{"num_hidden_layers": 18, "hidden_size": 128, "num_attention_heads": 2, "num_key_value_heads": 2, "head_dim": 64, "intermediate_size": 640, "vocab_size": 512, "hidden_act": "squared_relu", "norm": "rmsnorm", "norm_place": "pre", "norm_eps": 1e-05, "positions": "rope", "rope_theta": 1020.0, "rope_fraction": 0.5, "qk_norm": true, "attn_scale": 0.164, "bias": "none", "tie_word_embeddings": false, "parallel_block": false, "extras": ["local attention windows", "normalized values", "value embeddings", "hashed n-gram embeddings", "a smear gate", "an embedding shortcut", "learned residual scales", "skips across layers", "capped logits"], "init": "normal", "init_std_qkv": 0.109, "init_std_o": 0.0182, "init_std_up": 0.109, "init_std_down": 0.00815, "optimizer": "muon_variant", "learning_rate": 0.00966, "lr_mult_up": 1.39, "beta1": 0.93, "lr_head": 0.0068, "warmup_steps": 0, "schedule": "wsd", "decay_fraction": 0.643, "decay_shape": "cos", "final_lr_fraction": 0.0, "batch_tokens": 16384, "max_seq_len": 256, "doc_mask": true, "train_tokens": 183600000, "max_steps": 11207, "dataset": "wikipedia_en"}
Each number is 128 + 32 x the weight over its row's rms, rounded and kept within 0 to 255. Layers, rows and columns count from 0. Numbers have three digits each. The size before them is the row's rms in percent of the matrix's.

# layer 15 MLP up, 640x128, rms 0.431, rows 588-639, columns 0-127
113:155130125153110113147151082229154198091100130143177194174160170072159154104083079135099157175161143107105146145150117092065130109111162105173094152126143119112155139136096134145127129138148081132132109128105112167126110121102104086118164185157105140125061183109081125077148103144073107142123116109139119142088113110103086113182199160158120095098155108123173137142109158199118113145194
097:102135164143110086181160074126136154114091153157127191160141153145114077126198103099141159157129146170131121177098100156114182129183172103157129102145098093160135104111150133147061086178150123066083083103090158104181145165151109120186121128136119112117079117178150164152096098123140126132157079124068093117134149195116117106170110167105117124109162080177122157117117148065183162181122
091:127147127106096074091129104162137154111124143078133121140140087081170158144146140192136130129117069156159162139174130091105105131055114178145124138182134148127106087082152157107131154112140096186171137095150179128188141090183174181145097086089078057124076114103138139078149068132141155106153190120119126151093093117136079138179156133154116171119110077083086147118103135101132086106182
093:122114134132133111115084166113162108091097075165184124149149130044112090134144090154116079147173129125138108087136094101118159147098067103177108142149138147094097157043141169110124140053098217142132100151180134126125119179170124142161150141048127122140139127098132123156150093147139120036104133125124142074109161160140155058134136165110154089156119116070161159118094140162160123114103
102:124146126101145156075106126149173165144056148076146114116138138112085148138115188104151128113097101167104127167101158086085136160150151139176132178110166104080123164097128157155132091089123118091049075108086196155131188132115115143128096124185098146150103106136186174147105157127102144138073093078198060123106131108125211138146112144120134151079092094126134144111067081153107129122135
102:153148102163103109111093122110140115136163144116183101107178124175141169177112139161143075139113089075113159129127175154152164118072131125107117077118178113112161181113151094117132138103106154181104133124159118146176169160102127160125166183147189156103146120091157124202205088141092073166145147145134086108141150119118183161120146048081136100033108091155110144101150116168086146129120
116:109110134103149149121122136126105127106110110154132074152076178130165125113082145122125230118084112123128145194146113182131179110093156093135132113105135168155085101141186164135136115130053178121079105173100099085135151102141143117142152078145182115111134025161193128159104105058098138136080126111076149134072115176157147118157090131113084085131132132121121186083104144110124128106126
096:169143136139101177168134119136124181198161076062145129145107144069124148149125117154096155147153136131215107106154149144128132073085157080124142118108085131067179119090138137157177105141099185179136133117161146108104175151108077128152105194147142112081117138154083162172174088164082117130152156129100118130147109074144121144155159146131121092138112150083155144155142208120154050168154
091:175136149167065144161150084107053148123164036123147141126109116114141154106143112170086132087152142089121116179206112099087129089107170147126167131091082138095145089145162191133100151135050134076130165105161118136123144138135067105164075120141112140115115129138143135136141144103132142096115152145147104116153136097123073148209118138130086134145095153148094163063159161181191099094086
096:128158103143102132195173180124133101090100130138122115179088108158120120111119113169084107086068122105088136171120100131126156136047120155103133052140109071087151161072151142177137144172136066099171130128148146138083092054172118114132100096101118132202073099115108113067156149185118114157103117194164117096160153107120105121113135132126120126116094156125126150074132196161087150148135
109:137163177088156128078081062120154152151118110168131179164143145082132141096121155138097142091107101146204104097125121070111118161078163084147104116065155107210138106089103108148104094164140069179119146097116077093133118080126162098178113158130144131074091133120156068169098141179116172139173161148085138114165165137145146130140137127146122170090101157146114112155149186141131105059140
102:099127130095123106154076146118090124106134144097098108131088139146195094154131178138142140121094118082116089138040126137196098093143149090166081107180233133106123125130101106142158135100138072127126122158143145084118119094137087158136129157111193099104179095132125154110122153114073101102155112122105103123150123164128180111157098028115143070062113143134096130115164206091150125116146
099:109153152127107098144161110159121156106037099117116133103126094077143144049131149131149168109146090107159152124163156103161120158118119115147089180114112142111123097126119144119150095145114082032117118104171146151138126133187060128113104184104120094099117117167141127107103125106132109162136206150159137206137123168088103087113166137113126124161108090129125135153155132055224149047162
088:097116129116157125106105098082113091171104140096133097184132075137145164112113143174113111135068119147134076172186198136141125186143124096179146176165133133191188128152140092107071082109103168186127131097075133136093197150110141091126129122081132118192092086142086112110140134171124120123133099121111214131165139134158133155184165127108118067095143140156083082086162155122126136136163
078:157151133177127138167060107086162121129158062177162141065140128114190161147102106117120101098116068107137132140108086133143110104032127122115124155175140179111124085115132137115187165136146217177087155077134095087180091110110137102128165143128143108104133130138171108145154183122149072136154139092129145139165084118141176106185116108062119093194135121159083127094109119120120139113094
097:074084110052139180178101142122121130108097120137136067116158087083118090144161116119138111170070077056114162144135111124168094137121157117151104104158112117137173105184125163100140100119162111145130116076130165128192136084127164104140134191106216135126101094096129085161075142148103085119112099024158118153095167137099111145128191127127161122144102103104142099141116075124123079126118
110:089137138124124116148155168112164147158172147156140098168146091107150075109162151161117135124083072109070175143211161147061148117125137135118192128119130131116087125151111080113057173138149156112139147149137189121166152131201113123149096091111121072112127118173162127170124141153153073125077174114086128084146130150093152124164164097109145194114092139140184202133187137172142157109109
084:120123102145146151140120129150120163121121114153142097091101065144138150178107097209128194171180114137103159165138140149158134104107149108128038158142115090160123061134139122097124111110061141134153194080183053081150083159137124121146132124111121177071096078188112187118136146204130165150103164136150102147091128155113119159166077116136100130146134107172157178135144114123137155077135
098:160133140114139209160036142086128115155122090116129142146071104162198112122142075115156157080148166147133087112148094114147176206110185163141123100164141102137100146135151132122160115186088152129075202139145140131105124134130149117127123119102140117156085134181124150099134141100082145130099207142105149163064112114094159176125108129086166067114088144154080160128125170110168107180136
095:145172171197176113143161126161122076159104119173094141100120154080160170106144092159128140119086093149122194070108144150028077126126126138108120164103129124108113114159126177151128075141095185130068172103080124070117152100141153139099121078097101163137124125151092116083174148127109125091110141117137082093125100174123163116110160127120113110142083175157166107170115059081163127173090
102:140160129186170131163140120113121149154122100110092153170102143088083099172079117141120154126198089125165148148088110127138176079166148129111141115123182163139129097080142084093136091150140108144145075116146087111079172094098073201181137142138084078132092086119158089116172156120173092153125125112114143153110200118103096129148147127156151149072164123195114073133159160043157125136157
106:128164112158104118169117129107170076082196136074172157080079114086120116120114130124089158154062171171119116099142164120103116120116132113170117083124162091139117045139147129192138144161126119124083169170136087158162186137158106131073164105131129093134140131150124164177160085091084160116123129079127141133141113138195110150149181074096133188123160123082193151110114078125172095091143
100:156176121121133103149120088169112085187111196158163107133159166106126140126126144138128142117134141193219175130210146169109111136145125144144123117133081179149185113139135179086144170160133116133088147178151108165161166140127094109186155179067154114146146106165115119081120150110169113144212137112127077145092167157134142172138112141115117061146138172129188118097074142126091099116103
094:077130130149115139154110117136116152128111063126156109166021087169139129130009162106100052104125118127117113110114170094114122135108077133148153125094118067112150115141084135111133134167140118180090139130124103175117133088115156138118107162100143073164137104087143138108165092156118136106115120099114101205121090146075151125145096143131121160094065172172087065110138169074134118154168
101:154139112112162069158088146085187144070130106121132134102087157152172060123122167166171104194128105218144136114142168131159154119100096145099115105118141131144180109078145107105142143118160083171093104166125131168117100162150139108146115137127145111171139150188143148077127113104125107136129141133097100142116152101227165195168156133098127077202112146185111114061121154101109078131135
106:151053174146127148165097093114153134097150081122181084095082153151096092088094115106179172109113169122141162152091098117107143115103133134120137187141137160106122126113141088104153046086150058126155096109099088126126160073082143139100146143097078145136107118146123123185175167163181111125120139093159116118162165110223114095079170132127140173099104076105145142147103150125109062093157
102:113139149148123059168087107132166134156170089182177107101125124103162184117150132151130170075154038079119133175097092124155146092096112121123183169111166118157157147115104091088119168132175149113157171119138129121185114171095158138122131117108126125120153103139068175165133106160105071147171130113139136115165108139082230143159116181129172133126149112138132105142120143129178060200150
099:114147144159073132090140093131169130138131144136157120092097120109116112121149187106145106077122142143131134168113125091151129133124131088221101104142143111133133081124148086137146081080073107142148113140176103058102154074108132152133123116114152110182151177159115136143111132129138131162068207090100098223106098134062103113154079115139120160154134203050164171140153146096151063153121
053:153115066132164177126085144096160121162060142123165127185127176140129139126118161122116153083162094056110118146077175101155157138127106043155141125157104099141160144095177189149122049122105135133168101163078129114133083105154189084178199153173137104177161121134123119154096122132130099125157130133147137122116103112170208128170129114127152159090129135132195116101153116148141122139195
101:096125123143102130169090127153101185128108152099176087113164170094131127116093167173135166162104093093179086134142179117113073109120136173133106095133157088101141129070103094133143074105139136135153128138056177161190089094103099169111138120120125162100131157115150124124118151098077134152132126120029158158117145146108135111178084188137099069116149141149058145086120151090099098045102
094:125112103129173126188095134116168126141089141101122132113180119106147106072115108137106167179135116081134137130070108094122117085085175138104198156136150155150084133094133114096145061106112104143136177150160132118141112155139118106123160129094178125169126102120064141133109173139162134142140079152086117177138166093132127102134216125122086144063159141017133206147098179084103161115139
131:167131178132140131130126146179087122097190077155131150180150159136118094145197149157140152090067110083124122167089167183083127091140098119108158094135180093110158060090162129091111104145161135155098063091153135140125118110157114104118183140146122197093110118125151116099124140087116147118139083092134113130137158123121119146134078018219103135098128136105117159143142130063131149079120
103:145103134140080083117148087155135154101169118124155143162051119156056131136140091152090111095128110100218207122112127130156126139126125116134148137146127157120115128122103169156096068070162155137107151135068116143121154124185138137128098157136134139102157133132142073104106147101167221097140037114130158187122109133128113130114119074125115088082074114124117132079170094108127103034128
109:174148191157143141074147088140140111124121106188145132136080193098076092119153170147105161144124119117117117049137134111161193161125145134081119153147129079149107126143095101191122125194142097130112094088095142113109108122161141143081093168146137163104113172159173162092138120160141181093112030101065133121173157160099121129135126094097140101106205167116128139061153133118134161097132
079:100095153099102116137114104122134066122134144177123144198149073146106178143175115115186134134090160113147066195150166130142154123072139131136177133068161142085107119171122103123153080166135150094092109075108108182115110134133107134111155164162152083123132138090125085158128126105110140155141056099131053137082080179108120150155127135127179140209133126107105108125080117081132204082139
101:146142159094127160156120151078135088090123105126176078120156142106139130180097100205103147141105127038130135116073188126138120152134117134103076104130134163148145104106159122096154121164138125192094166083122144123111077069130146114156176125117100107125144099131118093125098073080131104118050143096071158161049140124097179072167151142117119126066145122151174130143067158142127186134167
109:071099168141101132186139120128125104127141119134134124136117061148095090103168179170121150100114115068123096109112119114107164178140152152187077152129163165120138077181136141166098121190139161130096140156150119084156118109183089136161173111135153150056151107061077131121147137132123179126129057089108109047101164162126156122130099091129174135130121175133135115054128086083139062150116
097:128174124095123094110126106127193108147181130137140158212153152113153115116098136146107163096030150086107207110138100105090095132144162087136134105126182108108077106172094141096096106142178156165167067115113135099117150076204089135145134078156105114116119105178110180145088153159138133086120160106102091096138111123063166123131117156101159145159132132123160143067105185123106109167103
107:046153138088105137114100150104103148138150133113094084135103128127193153199154064086092149138050135154129144133117134115118114131097192070163084158134120212117118063085159121149174109118141113146152155119151101090136157142119196140130099123160110068143094125139125127208174084119106196157083173112099113122112154132136119106107128137142109116104141127153110166131094110128058178074126
103:126210116135162152130100117163108093139057138104138125133138122134099123143149156159062182123174098080097144167034194128082135146145131123168130093091139108162127100099103105170076105104129120194161120139087094129208104081169109148124133093197119136122124136158120115109096078132141127081130159137113119088109191128109125105175113105088110147088106115173138140061104136131046114132139
091:064174108153088102102135115112121143101111127092098129116143095098126061086115113118103108120132133137123124129150164109148132131078162118179084168158155129163085144121140175113136139169106132149164121183169120131103110109182157090098213172082107107160160153151134127151109143139121131160126069179124063114168079174096150103194080119105144070151136142164151089196163101083183109071184
104:122143101148081128100089151143128151194125109082157127169111138133111144149100148144170169089145147109207081084134157096075150154109156117158122150077109149126131094093107163104155090147058183085164170126137096195114115100126158144099174146178097149193143143117125197099130143090069102135097145146142161182104110112141143112110109166187162158147137174118201141100107182116169076122137
096:066145110138148146125116129107108151125099163145133138101132125148095090147177137103184141146035156153137162167145118130105183149155163142122109121168080141117107103147145135114133121164100093154116155113099133154136109067108107218058122143135208152151158107109123132127152071123171089100128099095104081100159139077095200134127134161120165094193105139170136154097134161123161053054086
102:140125115127116153191180115202115084106097118167190067130131112114104165071147065138135115128139096116152168157142159177191165148111146144137144202113139105109114167105179131164153094088130090131145115124111141198130123138166175181130155087104100120114104095151102056129131159207133180132085101156178100095165126142124102122140174140153087078135086131094179142152162097119106098130108
109:114141141123119115142048090074137120077156082113118143098123083136127147141166091152124117133147115049157106237149124136154132159159153106147164153098172168104135172131102137094132102116084119091094131136114089128162088108143162102106109121132121142164174048122127093097121153203153114142154078117140078093090096144116170191179101111140140093191182146132080110138145134147071155082117
108:098121125159123092131117172087164128144149136081123081178114165095164145131075117156151161072105136111152115104100175188079125143147172133115133134180167152140089134141091158172135117135108068125157135135122137061048091084141082112162186138149082127138149122162107112168140138135123157105155097131184108184143138092211160141128177044102100110158166126121128180182156124130118131161071
105:109136108117116124112121104065130159163194103168157102199084158123157150111112169173105146119089083077138141139107051126096146091080134099074175100132119140167117152149055118143121114135157100165123111103075117057101131143136169108155081135144117117135132061134129111163143158129112145114142077107076128110167143213079121150089147169158089096114150186073124189099159164105112115135134
122:158133114169113064113100095140107157132185097104149119112158113191151144185145087068110092144119179167139132133119095204148143085182112159171149106116122131155134118092088110129141163140098130117146172145145159205132078166097162110082168126099137138143086115108114129141140073070076085142131108125089096128132142145154153112204163153147084120082188131157157185061163130087093102150138
114:098153134070140151102128083122122123145073113185153155075076175108084126124127143138120136114138088042172144084140091186156083117137125198163113112171119162109106115098079148085120172144178100144163108157167089118161153164099219141099131097113158111112159123100140155111144102129097150102119168083091123146120144086132097152138066132123112209137127135113133163163096153059115156095080
094:130129164175093120106113100120147141138138146111196088145159159105126078142122128183206122122147110163159177163138106116147178086168094118160123132071134133134112163120132230122183129138118187135152124135095223151112110140141173117126152162124084094124092104125094172122120039133065136117143122167124058111126112095135129116092167139124075137083108090110184117185115167098131112121140
105:137098170157160094171048162143116133141093119112092190101145119101127113141169085110115151098072111100148119127179122110124150103081164168215159146125124135107088124097171128117143137162086135160157135074155133128149047208146171182167156102120140180105127160140117153165160195130201132112116121113107092084124155142138115165103105111130136161170079140110098087145165133112147091136060
098:131154116153082105156123167202117116149131096089154135131083159154159113049141118115131091188074141118126121145138138117150092153110129149075174197160177109163133135150078121123102099105084142105111093135116143157130086100143128143151109202128153109191178157164126114139112079105096124146080104092209157158053108193120084126111089115121107166087117150161106179084086139087099152113138
# layer 15 MLP down (transposed), 640x128, rms 0.139, rows 588-639, columns 0-127
109:130130145109085115076120198210160127143144165186095156135130143063176143175138118134119125185175128135081087125144112126075167089045154180099160094148118181093124139100136179111117142147111134143149092144125118079101075176108158115132132135123161125164169129144127109142106114120124062093090092112162066129145115170130102147062128147170169149157104203095090129144152073132095128119123
105:120161142114126141108140165104131115088078121168138128165205128201160141146117113122154127120134138080140139154178171037147153115166155158139130146171180132082163129087102137113110206180133181105099113140098131147086051100100148134085116151132127053127166110130159105156125133149078109106089143143080105190067135165150140139171163112107104147064154136128111159112160167161086184122127
099:072089128138145156138142101164102143142153108116121155136138106145050144099131099087149185151049175095094163086074128078107132139119158066108162125097132108136141171192135114089058102166163147143172133153081140128083094169153142089123123162117120109121095135101077120183072096109153165107119090120094122143142125130163100144159149132138088145143200109179100118155108157144206084076090
092:113115198137130147149083150180165169152146134151113141186103105145163124104138160069152188153114149122096141069089166105131126153130095130097165171137129126127103123156102137150080187117165118123093144160139093140073157187117110104197139097138138128120100140152106127082117153146130094122159173108095085011077119160145185142105131093164133144092123142179133097182204162160086133136134
109:154074164179098172117172121148113125097145183111092131134120107088081082113097190122158113115126103164111070187058165180081098145170111160090126132133136141107133064114172182172101153154132151093068137067126143172115147154129153148147081178138188158123127073176152182082133100104125146128101143116115094113100154140160112120112097148164137122124140081112049136124150122093116146071100
102:180152103134090110169159152128085133098143157106138146112143131157174170092102153070140106113108142167106090041134111113131179131044096101196076148125138159151109093135142082163141147117130119141144104082180129143172145160118108107207117125125130143119099140154142071095140187092189127116181075125160110144105105130084142094088187102142176160163145115110105150093145069082104074115137
137:138162180120092145181163077123129106159122095131090156068110086096096106169097133174114148162065123146133141085144119156118167114082090083100118111127103144203138166103074170102124144093181148096109125158171108116059188142140156170140115094124093128110092059148132100121133138065130136133098073098117119076136140151134130107135176121095142128162139161151125236133149115100073148092155
104:138110102172118161139078043109145167096095141150098101083134076137115142135095047129125141072135162099154150102110190038154117119125113159099130096102114103112130124086127126109144102104070148200088140139127121092136157119133129149113214134074132125088103160103062104152158180128109133096126135101167097145167126096113185163115128069113105113084138100158060160101121137088135136088095
104:056173155152147153165153130138134138159197131140093129097130125122134151174144113095153086198154101153167088143097113145126143148147120129107126159149095103161177121200149199171161103120144119158072115172157117120151126154090099169135179113083142100138099125169091096162143131116095125125148140198160041114144045107114072173142186093115111088133122180179082124097120161139147138135128
093:153144134108123115155153122118126111091155135064108166146094081150144091172106143102185126163156150134104155126144141146100146137130138153131132114119192133124100176138095047139166122121131158119054121153152062123139109149087134144049140155161117157178101093139143102164105081176182105223132077157152189072147134166084152175167155177140135197143150116139152154108120128187102092132124
124:143131126103135134148094084157149124164158183127149221037158124158137056140129157065105152151091150115170123142172149114189125162150119078096149127107111129128131172159110141147140148165176126140098143134116082120107168159099121083090110110124109142134056125095160061167065139174146144136123170149083158115116136120162113075153114169137063179110180066129144165100144148157133135114169
099:154046142074179170106158123116122143123121126115077182130165128134206141133084102116143158142099110168080112153145107087163094155173128142109147124156150126140132160084114119125092159159115122122102066190163125092121134210143165138120182163120213147158112104125111127133145101109139186151134163140127134041104117136176093082145120059188136109121149149089148122066108137130152158083153
097:144077186152172153129087115080080144148083098169107140115126120102155153120171145141059174128130132150093158152117131124165100113124137070146136167122123126134174063150108099125094120147170117117183120148155119140152123106196108148127089090160128171110131199114136100118152136144178091165116122208138138194064102153138181097169109179120059144163124153112072105138100127114205094139167
092:134057132162155165175128195121083120108154114125116181114119115153117157175128183128098156101134133143125106155104168154135143165154150100131124143105105115090135147124102045119164126157097108121109125143124109117141113170141148096095110138069115186209123117146087183159209086100145100138119153198106097157133204116118192142154176159124128123088087094150124076071104176116074148164149
078:187181081134145132073118123120111096135100114182125152142104134132099095113089158134154102125070184149071131060155142098147070158108085116158147123121116146160116120169085124096150140116098140121129102099159186107104071166135144162065150111182139082124150089024117124125075100133155128082135106205120085106121135148122164148084158140111115177147113136123123146116219153169103149128162
121:120157084121123138148143109164069175162147082167146108181155109163142125145109092107079112125125093126056123143084087135107130116129148125188129096111185133095213133129082165105138140128173120094178142071164138178163146032162147140162120152164164153107103094108116120159129081137123122204195105054095147159128095110136077078118133163142180127121125184119120129122115108100138119101128
103:120109124171208120128092112158121083158174092160156068080118130065112142158107130230135106134156088116120118150161138157134117128181070126146114069097152139148154135109098159118182135135125107128094117188156109178162145157105084110066111122158135132091096071139155118148111093125128092164105164075132124115113082148127151076075077098162076159190151170125094150153097132139157168151149
090:111115143071144164142136154132198118154113123128154108127162188141159142116105103110118082128127118121181147176032203141117147096137106153105129147179057106098159139145172190128133127136142151137153112174116153142109156088132135139159153108108171141093115124187110098140141120090135099122120148214099111137094132076157063140081153150080209121127118104181160100171175072180111140133115
105:123123140173132097168134152183135090138139107107071151060158148127135119168187137087113197072146135124083125065100138170101129079167122074124145114168145136100074085153106083154138183130172146130126052167112127166102124171142050156134138134178068142137121144110125129161140151069127142110160111209126161140139131161108166143118195158179166101081104111118159133118122112168120113105133
099:161110117139122123128129165177127138190117081097127183126119185121124111104148157118163097134118156161185114057143125137146101087119166112056117121164108134180134095131121166076151135109107142108117085144182116102107141102177190114149170200103067178135147131117162104127090104129154163101106051122140171096087184145127142118158162055083074100131123158156142175058142111171143145122141
096:157144090161105147158101131127111159151080168072112102124111154150088170136152086124143100119143148079122168164112136133072148096127094088152155193118129077157078073055174108141206081158187174147125103154120139064136119083132146148149103109129145041146108114096125084136164148134110148142164111090157139108166114112159138186155107129092174142114059134123165175112171180136115113088120
117:100119063102139115139149130193098109126141163165145165103056111118152166059141094158123150078182110112170115133170089114105089114149085163137203148099158101167149121223181167103102140107098118141131109121136134100119091186117138097117218093111136141124172083074125150106158118080124137084116139125092144085163204107122140135154145088081159153106132129140155138126134159188130110149130
097:116142035096146151100137145129164118087120148125152100191183145149092118124127115054146121109091101093146170096132073125128122119177132120102128129102082141145184168090095116118140169089107170137166152175170182132141134171109094144104177144176124084170093189097080094159108157125152061174153103137114140121134155089165161119089084088154078143130165177086135146081131134129130196101146
098:131121146145132096081126173164111133169127130118083159130098164161053129138097163168143173172150155142118143033202155118078103077135134113129071206131121090153071138143127111141097176077147155126113154124187171100114144104127140130169135118093144159195166070158155082147080132134152135096144153153087097152162093192147139141166166172132077149142141131165119113134068121127108126122118
099:122154124127147123103120148143046157173143081057170124138121189113064132147104143133130158112143125135159165138158071081072101239180077076149179138113124130154118124112076107117124139128129163070121117089141084137140101150140080115187145116136152105164090117067127125052159146123101125120129112070118087099136140160109126119121130126139109141151109153111106188071090069077133149107136
095:175085154126140095134149068129103117185152101180116191110131163171160120078061105121123132134080073056120142148145145117128164186117133133143102116140091117070164135109193188084142157184130077082079134148149138099141144129070114150135158090121099126109170129135148094072137119167167167103132128085115169072064087158152134129154135096159136168084126167094151151113176144164099139142127
093:157117105163108183115156158109110155142074139170132086137143150120147119084116173118129091104114142141147103143058102145174089095136114126138148097136082116104077117124111091141103123120103103157142172150187156105104219138101144113146082157127062097138153176090065079104179161134124129088103073117146069152115133082103187115095161123213140097153127144104117089210123142155144179160138
099:107092125127148093185121132148155077192174161090114183060180141147088048154078096101141055144144169106113172111096150174160089055148133119061098105125092126150136128174142090103114098124154128081095131134121192138173112121186124093106126151185106124145131151112141094096135104104125112095160122189113083149082141133133106129133115136096100181085154154118135152082140169103085144139110
054:089139082158100142172143149131062129128131117135180107124136108125132137116165139089098121103148070130091172119131169120073164078132157078142088138126093064142105157132186178143123136081101102091148165192102168074128174139111096190191166164204168127146093150164147053173127117121145107104134115181158126084123120127133118139109167116108140175161089152188100131173129083172134124112108
106:103115105150107084113096151102092092138107170108091080161164115172139131094147157142139055143141148069063165168136105075137116116126102111114115114085100098159167106115130208116114134069119130124162070114180147055140190123123152151090135158131149126120140170134148122153125097067100119198057149167127147178152135096147150123148135159095118104144138165150119144104151051066170105077150
095:134146102151180122118118082119080103136096117134135070178175054115068146096086157112145139185106117165124111132114162076127102162112097130156148102108173104079113195065113110103099117127109131146097168165175129174149136145091091164168108158171177104122164105145131134154120145122183168119114120142182162130148142205094171070184109144151107127144113216118135143117085126119078161162149
110:166119181146118163136173119108130048095170136127126147095115127136084111129155133191122088104150075152058158154086140178039098133165087132093125079099160116102166097101101177151109186126141132098143112109105090152130096152093072103121142146097152173130146127127074133155121134140099156169168081146124126115058128110124136124146194141101108107205159139096079139109186105138162185100131
103:147121097112066164178152158126160055138111121105083135088127157062155134148112115136169113200163124120095092131130155148181196132071081136184124112196118111161101119168174145094171108121151127166082066113152122162191108117139126166144097058145144082118106066097099125150146119166160111151141108169091193106157160128088151136112083115123135171109100087141092110158148150125101103136115
111:146143126119124147108105150120108111097162102136116118129156098108132135187121113156046067130110106087096158116094115071063130088135134125084098128122140107081149103160120075114173091109199052119144185118189113166132139113113098126095137139127185106106098127114105090120128084170211166135122118057140144153077135133137162112102159161147127034126151152123186073123114079137158126177139
084:101103120154182092162067087175168093170156178071144081178111139152169158127119104157116107173112137083080121078155146092113159133170088113082121151084103153112143181102162112112116187105108166112142080092106081191124121134162128133153126143104135088161151160125136102106114115124075080151081111208109127129096056156153118105135121168111138121162085092189084153116116123117129192156130
096:107177146172153128176130139154071141147133117188113115107120093096142155185092110104152120116179157080090185138112122096184113145126152099115104079138076113107127132104144115130100150187134164087084169161156128120133170101113167049152121132159151065091094117101131169075151111117136172102175133153125153127124169120107070135102184150123086139149162130170088070169070166143043106112125
105:043112130099159155142148115181074098130141128153166099103122061152162120132138120170177122135127120160123099157097104130091163089104169108081155149146118149117148156168130176169074131109109106140155187127096170093144110054162114164068139137190156119110163125187171136111112111104129152162172051151125120075073107062189118154151133107130098075098147147074139100094134107122137098150136
117:132110076134112104156160106086194130146146107154123146070137112092189095136076137151145159161119131137078116112089146137124140102165101128118179084161172090134133117119039140119135119136119137074134170102167100149100121107116073166098134099160160162097132174126176166070121161184180106109101099135158113093186100120093137124095105135173129109135144062132181107045100091109166085076095
111:081130109122132191130137122106142118161159170092084114132111125136150157107122144180090111144127147147168124167133063117099112083063171162144121140105127117167190144126084168079100069124100137084059172133108149120154132154138184117167188064120106164132131146099137179156189103167149109102152149195183138116134111115088138139087115156136197161118160140122112062128114069206118127143129
113:108179087160177150109111100165139107140134171102170151163160138118113140111141136155119119152149078132081146159118146170169189077111126113079093107071141134140138160122212086143112035080134112099114107151066124133104122091207132131128124175156116187172073103092150170126117097096168179097134141152146102138148128084146088119114187131113103187130109109195126151103144132078098126159140
094:166105160100154128040150172106070132124103099092150140111104106090094063108085116096082122136130079128152153135136140124146165117126127122154159043175145123095128188162163123114139116166088100142136079113105120071122129104130139147109167128167143095094154141135084063074139116145086165133094126180197110118151173125169108126177084127133114082091131094075113135177159145082101114049095
122:158106171101140156099156092162099161122103110139108132073150176090137152108090179082082152092099132119161125125136160150162173178109100178153109069153092101140106125089107152123121124056110109108071116157121124133109159082054179069095093131058110092065129144144108188137107138091157124122151119138123106164113054101136129139087167099098073134118155150118158149060126179125078106126100
101:134151180170160180103102123157091104074070116125102087176160124141130187138170131210148169065067113183099114142111149160147160172136120158121087103121167154146165110139144161123153131138131153072128118139120086129165112024112109148146149123129170140172092079097108089132110176167145187136123119129084099105188097088139109097062175131137107123106086139110155125094100154094112155127139
095:154123109165149150172139090159171064104134125118138220122132121114136073090105122100089157160103109098132103144119181172107128088165136159074110152151164150153137126161168120130161080148174142058046116140131092140089121093129141192041143098087145104130101167125141116137128120123144200097132162166118163081081168173165139101106138094165120152120099113090143094169087108151123114082087
108:150069115106147097086145111150129165169102133102114122132154185085086133077109144080113147123148112122107124122139126099181121088101131113109157150117059110106092153131140093126079174121146195102160112135193101121148093184159130151145139112176182088096125134067123137159091102129144185151133072100110126093247182088099094091118129130168133096151188106152105137150147092089132136106185
115:141137095162087186108124132142124129127168073157142107107112152124101117128139107137150131091171132149081071123185102102158078125145121119079155159142104123094166140136119166159113091142170130092225193147124109128115145153121161166127092013105147038121125133139150148128083111077097118131141065112154090157107150171117165088176127159106090094162115155150101183161164106090154148155131
144:131091110144118128120160113072167078170199143084123141140108090130109147186064162186129186139094145141104136165138143174124154110095121103061133140148115136117118160180150117158128094114134141158125128108141134150088125141139153108088074076133119118129144086135165160100109205072115137127147148211121084136141166119104059143111137150191096096108128133114071206137054108096186125146145
132:130139123127074148171146172188144134151150141110120085123140128142127114180143113103102199134178125222118115152103115119194096106107131111233138077126129164136094096099131136067161112072179143144126117104124120173151118112106122153163171116160124145180113119108067107165127177132151123096157100141118172158099195072163172155179117130103140144149063133147139152098161171173116112108168
103:140129147095137118126089147149126120108167128114142147145131111101216190095162163181184163134128100177165121162177148087085084114098076135159144091151134109074161121123071136097170176128159136099084157178064128096173093182070134152143109103104099089125141075100091153112140164116150127131066171129140111138139160108073156158100122110139112167080148133070102081152149139091181167148137
101:175145115172085109125097068148197158115164117175091154114146167116114123036160149042080125122090154194138122139122083104146147147140149060111143165137101204125136106137174121140154113144161130170145124089123106114156108128112150157138188151168102118148085160120181151133122101149177083149152118117172113107161134140127161155101160093189168136116145075106087115131075123095077097179137
107:114151108101140100127187161138083139111147183105059118146138084184046171177112135092141084112187094144172137085123152108100116163114097149147129109190143154152178108120140130086143102130157083135105137115072108165129149149124088112152147094151140175154177212143121144184151103120127139165108138136141097118156130132121121166153086185135157180104116136164082199165133065076167116099144
109:097137149133113155137100135162148150140172095179112131164140167109121084094057114143175157112176130071143132067099133131144111187173161118097150080102136164065102197135119136153117125158078190140095121167144147066160148137114135116160143140084146192122114144128130123195076177090190142158114161160086146118131101123059162171188162186108143090105112084113128099105139134108144105096111